config = dict(
    n_layer=14,
    init='uniform',
    init_std_qkv=0.0265,
    beta2=0.99,
    warmup_steps=200,
)
Each number is 128 + 24 x the weight over the matrix's rms, rounded and kept within 0 to 255. Layers, rows and columns count from 0. Numbers have three digits each.

# layer 7 MLP up, 896x224, rms 0.116, rows 222-250, columns 0-111
123144163116125144113122124162154110102127161134122124146092098137134137113171116139103168106124145145087150136150115133117097135170171115109087130113095079137092117134097124124150115094085149162103163093122149144137146113130099134131155121118109126127124138124163062130104109142152136144096114142099106118176152145077123131143129133107
145165125137135124151099146121132116147164119150073110152152137095137141159155135131170125115147110099081143179149113141111132135138099115146093088136118113113158115108118157159140160172142146149158117119159108114112081125144140130166155118140113147141130104125097122138162130177120143096173118145165051113109077143121129125115125146128
146136119140097170145079129111103083130109108125113128189130153153118144108122130147115097098132115187123126133154108098140154143144084091134123116161108105167098132063141144112137111152088150123162158163142166184096130135135180122133123103120128096123121189128133154078121097162138109133158103107140161147118159090087175127152137108115
150116119128143153109119159160083139119156133162132086149098099127167128146096153140115150141101151140141151127151124155159101150118153146106129093151094161117111121164115137125153187172133144145111128097183119156124133122142147137140104119161093137095164140102097150112148169114161106148128130092113124158112091125174154154116083120096
106155133135103126139116110145137142141100155118126133116107129132062108195150128121117148119129137144138074164141092137164135094172110114129141128102143128095127130130174132103140077098099110128144131079138141061139177149153153119137144109133160124177143145077125154109147191194161140142115092100119111160118123115098152124099147152131
128147075069106166169132103109122114120119103155159127105129149131198125155077142137126116151133070151148128108154095138150125104126135146149176119123122126133084121123148104126113086161151098077133132149131160164093171108136147134161113139181141101158111151145122065168190086108069137151165137086133124142114138109104095142159134160126
110153137101110123096103151118127135138109124112125136127140166170093153131135139128141120176161178083111138136170129173176110153115119113090142094171141147135092123119153134113144116127135172105131174098127144161157096064066151105168144139128119117157156156181129148106123104171156158136093192154169190123117103074158144082130095140108
120128086163164147161155124107108104150135101121149156109125129158147124155156136122135125089140116137152137109115122119145162095122134115120126111098122142144136168123128145121109131105122144101128118127162125126105096157077113117097194113143115156108068115130108133105121129139145145117113092151103115134179095137133130096136110146120
154102120144110135125117118129156106151135091109131124104127135138128132105075176138073031108130104117145102103076152120145151133155119152140136146105172109153103132144156122123108158083148167131134075135127164128101141109140168129138114066156094146122108121153133158090112125134076141165113152099154107184176134164148144144139108101125
169119121151122114142148132123122110123091156137143118109132139140125127152117120126123091135181116123088120124154135084132134139115084127126125166154165122104127120110183148157109155163117123116118113113117118120118133132140158136126121104097115119102133088116137142119137087093082159123122097114095131149190147128135133087110126093098
142119103119119171131095114118134110159139146102125136096122149118129130127136124130144154131134131102137153147102132105152142153132141114133126174118141142118068162119121168101149089128143130109122129132155141209114163127137128119132130168086127097185150150096123119102111174112125098131143097097085108158102130120109118109150128133149
116115129172114134125106102132184060112055154159136155131130157118151126113112134133121115139118131111150141128172123104141106173116098159100114176088129157135159172111129160099126102113083110108158140143152159155097167118137103106146106078164115152112122127111164134107145128098131099104145145147135129152122123108145153127178139127116
154098122128136148117142095131182137165139165121143160158109141095149177153178145131113110120131127093136119150104104124106149146126156135123129127107124130115163143143156109145120131086119088130146136138158098125110137154149132195146124129119150154151159116100104108103150147157174109169101096099151146148109115171141093160124142145099
186135109114163112147140131125139134117150145127130098182102126148156133127102130126091110147149124130152113147100152115144148138124105133182146148137125133113185143107168123090074144122113163118117176135116139112133105114176162158126088060106135101138141090144124153149130130138163091146178144077170081109131130156104147109096163140129
088120162109117143099138137113142139155101106127141118112154129101147067119106139109166159114127134075151142135156097104129153131124125118132135131111153099093114139145161123128142119125097153119171135141152132107107118119140145117130141127147106109139146143106154140098101084100107122163155163160071127115119116143092082148164117118146
190164123111129144097089129112109107139106112093119112123139128135094146075164115118130141152123122127131078151138110113160130162089108143164126099151126121070119103091128118131109124133144115100137131100143162125095108123148085138117157102168108153111106117096183094132157129142082124118125144101164162130121144118117104143094157119099
123103145112160087096168087091135141133102104105124139120101144117118154109166107154125142108129180141125128141133120143131113099135143111130100114149126124105131092145111145154148120125107122124115114142139108091137119120145146161120116107107172115122142142140161121105157089155119138123101170137161109149134133135108111126101150134144
145137184131164106138083128148185158138149118153109089088102125142123120117132139110191151098113088137124070157132116129176121108169106112119130137141104108115174172107139104136126122088147157088112120099126114081125110159123170146158100162091166151084117109139118092155086164137144138118113150130117135128163142111084145149100120104129
145173122150147126122160103141145124093109128129112129162148133110131105117136126133154137101092128133147110140182120105126073129123105158128108129125135109128122099136135118124095127136133168158117089132108149142116146142125109154144128158146118170128136095118125173122100125112135094129137124150142146135159152133134156095073117123100
160100119124151138109079117155150126102107127151109104147123142126154130109135138146149122175148103139118131137107132083122098086131127108118160119153152168108122128111099122142128165156125133163212132124145134089133165134139112149134112139134139160130050114134126114134129118154086125137105124146136157122127137146151162115164111116084
147107129136128130136151097157106111158126170125103107112130094086123110177108193091130164136153086102140112171073117129119142106099092113147106137092113095127134155117136115132134145091139118134157180135116129150129050121121178123156108164122147096160148121093149101124126143096111141062069135120163125152158156111085165140126147135122
102120152103169108126106091133141094153133128112102162161166178113138121124117127144163129124129174166084120086162128089132081156145110153091127101111139124141139147137096141113094113115136109125083154156124146142139162105106171163111149131129126173124117109125159142154132131137102135115136127101137150141096112105185145136126091166127
123143153163147112100122152102141143101124097121129137104104126159166163165094124132158175137100118183125081136131118120119145126088096130133136142137128149129145142090109129130144102100100108086149115110172161113126110136132131142135149143156131077136127131091071171131114107130117136140132123149132097141119150106121123140144121110118
133120111170102125135108156133148134151152123118125093092103152123085139101139110117152141129130127164160174155112118130162116164137170116119139147134125168126114113123142077110085166165119101081121110104127116135122137174138163110095116104105096117153140167175171141144114127158111146119070187146134139127169156147165110124156157161104
142132126143164122112104089124125163130108108125164086115140097173120122107093141125103133106175125147172116106167140112172124094113136134130147126113123100153104129095126105141182115121126125119092121125160148129137148152145135083100142093125139178116129151150124150160155153131145153100104116105142139143117092127090140148098096127087
175129154164099086112119151111138128100088133128144192084110122081107109133136122170152134133136091123112148123081100121095146126117128092172111097151122143121136158175143096132166156136155146138127113131132142111131109110149126113199110081109094133097140130158155120151155142110081173128123131184155146125062100086105115159073123094131
124134139134153112085124116132125114140112128144137155168118124120098165127142124112138149128113181129102121107175149124142125120141084132161135124137130098145133159141147140137111090100133112122168114091121150134166126157158161123118123130119151134164144089086122151160106143109105179153136128108106120132122167105119092133092128117141
145144166094118141150138107129085136119115107103129127116127086084123131081163104140139143146151137154106141147130138144164168161101137118112149144108109124140127138125122091103132129114124150118118100197138138129137116150101135150138147127130139145127151125121162132143126116092137110120134075121107123145143171139144107159103113108124
117142114171137117121106133150153125149092161104136127135140138131143135130127150140121140133125114111145080131141128114141169091115119114091127132084103173157120121103128144111146182102110117109150160148141116135154143140167166134125121122112129127078168121105118135086102080151124091133123140124123104098121155088188161119127127113111
# layer 7 MLP down (transposed), 896x224, rms 0.11, rows 222-250, columns 0-111
130058123140128116139095177151122093121145146116161117149129095095150115154127138140147086124146104123178164103147119131142121131135116142147106108118168130124163149094124147127092117114174137132113117131128111145108159122110103078114130135099120128152134092150117134150115164148133080153172153103157108160097096149141116133118123106142
140130140165130109120126081161110146126088117121150134124131112174094124129155146153162118103141103148143148156128115174125152114138109091142166123122153100130147158150103113153096115160145100101121153104122118077121192103131173119155119114123156143163156140118115135103113173128084112136136145113153123104145170145131125082126094132092
123116148113078153113096157075132117147152128135107106105135097161147095116141113118118155174128111125112129088140151148203122111107141117126114140124118120121151149149110145116152158159143140127090100116145079119159118139140073125145103096126124089162136110095140169140113127101122120142141142090140155108162120120161159104152147124106
153105118065102132117143137145130141159128124124156177095087129180124097113136133150116133129143174089127092091118127149100131159119079129121166103153156115076131156101135140107104139113152158153157111155131088100116085124139179132151150127109166121139148116103144131124127122130103087127131116098117121118149137132119135159125109157112
151124122165172097137120106087087159090134105147126130114159112118101098115125136119106114176148117148132110133098137120092107159146118145124159111127145139192111123120099134126103104128095137119149138134123174138119165119137123146116155119155149159114136139171149101115152144133137126130130142143123126142151121172183105096152136143120
155115126129108124088123149130052152109086129104107172131121099142106140149122106115116132148143114116147179135138158097169153158155121127087072131142102108102120102143170108169169125164081144156146099115139121115171106138104130138140161128110115144104148153149071168127170154102127142189072118127129133106093065120146098133114156147168
092145078105151172119101119123103113147135131119079130124113144143117113113160094077127145096170174153047109130112143069152133104113120135134156142118170106116128110110125088105112143097132152137107123100157152152169137131123126129123087164132122092124150119161109182121154122156113156156147095148110141129132171130111156158112114121102
120168123106129146162126091117144140131114137149186112134127091088142135121117135140116141152131128143119155120096135082115101145086102080124137123127140133135155141148117123119140118153172182133117145090105155094119153148124139116099162179164083123116104132067142174092140133111142127128110128122103113107174135144097136153152138153111
128104103102123085136129112115133124127160126140133159139123150114132133132161111084147192105121133131107101115126148162094146151131107128119118152099099111131130143117124154134138137155121091174115171099093159166150133133136119141110120139141095131134138154122184140138112127141144129083123094106122125121138146104148149155108146132114
142119110144080158143139094164142139150164127126103129084112112162144122141085078115109117126138138116086161131114097118161132138131057169117175112132113087144136163136154122160155103143156100136131101129111138172145113109085114108133075125124072152109185120166147109139115121133132104104136143085161149133111148133114147138123097136128
129151125139139124123148123147134161124149132153109146151105131141163170153128108143147127130160151163155112115104109142115132107124094134130157137095137159104116166139124112142138122121122100123130141139138101117173120143114168131123117102101103094140146131084103158149156123133082114107115103144074133104100115133055124117096165115077
124092149148135104129082144139140092109105147098103127117155123119123118142125115100097098121123150132105165125137125107145156126132145137153122089124135145149115136130116126133120129135098102159127146114113146108124167126188121124131127141137115122127119157050134130087161149120109107106176125106136111161137107101140094119150118123138
133180133145157079172157160182124144129119123159110120183154085163095138124106126092119150161109165119143135141134106131127118125094130101135123067155128140110134081139116158135156155176152189109141156136155085165151151142154129116135110151113136160104101083094120114125111123134101146129125184158131132169143094123117123105132115075106
090132137111095113074141149093109128136113127148107175135096136106133100147113089141133154141107124131163114110135109108092134122159157110173117118160130083158106149096137113118110102170142137211145146142150077117128107144082083150084183133090150093091101096098112162133117155126100119145157126080133168150119129144134120121099137125109
117119131095127132127134164079153103109051120158153105132162109112107139110170152150131109133135122173165128143131105143161144105085118143097149161127141114155104154114155124084148100076140101105095174164112146165138126150078101152135101176113098136131136105127125128165128142122105128118157130139130129134108131115068120092127132136115
120112086155138089147115126119160130136108112142110115147138108140133092127154130120125153118112113136131110120138133197102163143142126149134173131124112146150108089183101156112079160114147141132137126142107167169160097137124179181108131132121137167163112131132100125107129152129086095095084113131135132091143143127126094101130182127113
142152145155128151104119138121129122133143133116130139115108129092152129107151155139106127127146111157140160165128115094135137124125111129128143108143145168112144127121172118123116125148156119145127121113114145132109152132122112092105135086156109118136115127084083132147131125123125157135126080115151094145138121126126104129161127113107
157158122149128114099145110103167161129116093131139135137161116175118123124116136082128139095160119115149100126147159145107111140098090129127155148128122131129122145122164122123103108141110137140146097163130142151138150133139131149102162137151139111157145129163141136131116131171137153189146140108112125063128119176128088085096111122146
142121178174127136138216104131163122134128139131112162116137104082161140110135132179187101109110192106123118130115127163148145140131130076110120165170117087069134120136106100108132112079130145145120145139108137159112117138151060120112123154151128093082144127151129122101162119140160131135088154163139126130124093116095138151082095124144
122149142129131145146157122155149129134126108096106114110108146140121104162092138130137137097130125118137122129115160135119154132126149124133090084117159113134128130096102133112158117123179147155087121106131135153125080094119121093163144115130119144122132138155118133121120166135141112073151161129131106114146149107109120140093140119169
135137146128132119139124132109106094121115148128132096137138114138116113154128105106083166130105153103117180120081063103134130172107124153147206132149162168109109168147129050157119126146155133136150103108082144147120121117089188092104157127107141180101133136123143170076144129133129109092115123115126185102142143166115134138140120138144
090142130094167148118093124134110164134111128094148095139178120101107157135139146083131097090110134157165120110116104102145128109103108139135147111122131149093142110147144084140124107144139131092131095160141156128160100077130127130096122161131132104119108177120142118100138110095111139101114150158108148116136121122099124165110147129145
096122126095151146134161135138126125143100168141147141160120155120093090148129143134152082145109107121123081106124136140133132122130132162084139091152126096116105096163121132165131129154139158134107105128128181137165122132103179106091157143147109115122107091105135136173107121117101136137140127146142100094168120125095127164118145118159
112131151146117103131145101139116132124123102104134154122156147137159138130138105140131130120107103112148144133169107159118121099114080108152089134135147121148140133101162154119122122140122122140091173134100142107182119095130148140133114124162105113149167165123168120105116125164116131125126142118139158164077166104131152169154136158118
078111128144156160122112154114148137086117140115104058145123146091151103167090176130122151124122104106093113101118132166079128127124103151122135122130105137120142130127140171122105109129192082186124099092150108112099089138101150161141139129120127103122163074124162133151094117172125142161163133119098158137123111137160108112098189153149
107095176122144141121151154123064167115132146115145156120139118079117100108114167170160119137134122101141145120100141149152110123118190087145165095138123118140148138190118080161093166125116144121121123163161164201152110139126171064123138146149108112086114154133106088196142140170080142182108131123104092109068115157134098150154124128139
140151196113151168129115115130095141137098124118173144145147129163123152098114138149095125158116093112128120172129108122136136078137136112128169098162109135133145074137111162105164128117107143154112133136114140129137106148149100117139150123121124144143131117153126161116148169082170150095144112129150112124100146122089088081129129160191
117150132160139119158126126141133105075139115133121188123130104135138143090083168130139154101122133146128151127136089104128116137120145117115099114118164085117140137137105125085125134161166121119153140116101094122104111139157126115120118130096153141119116134173151119133112122105158141147123120136105141154128092087191141112133155134124
101145108131096120098126148074157123097151111138139139106084174149124112117113121139154140151103151153155122144170116121127118123094122151135143123131121139141132131072117134168121133123109155128155119116112145099146144129083149145171131140126142133150137160138093117179137146099143150181094116132152109101146116160094136111152102144177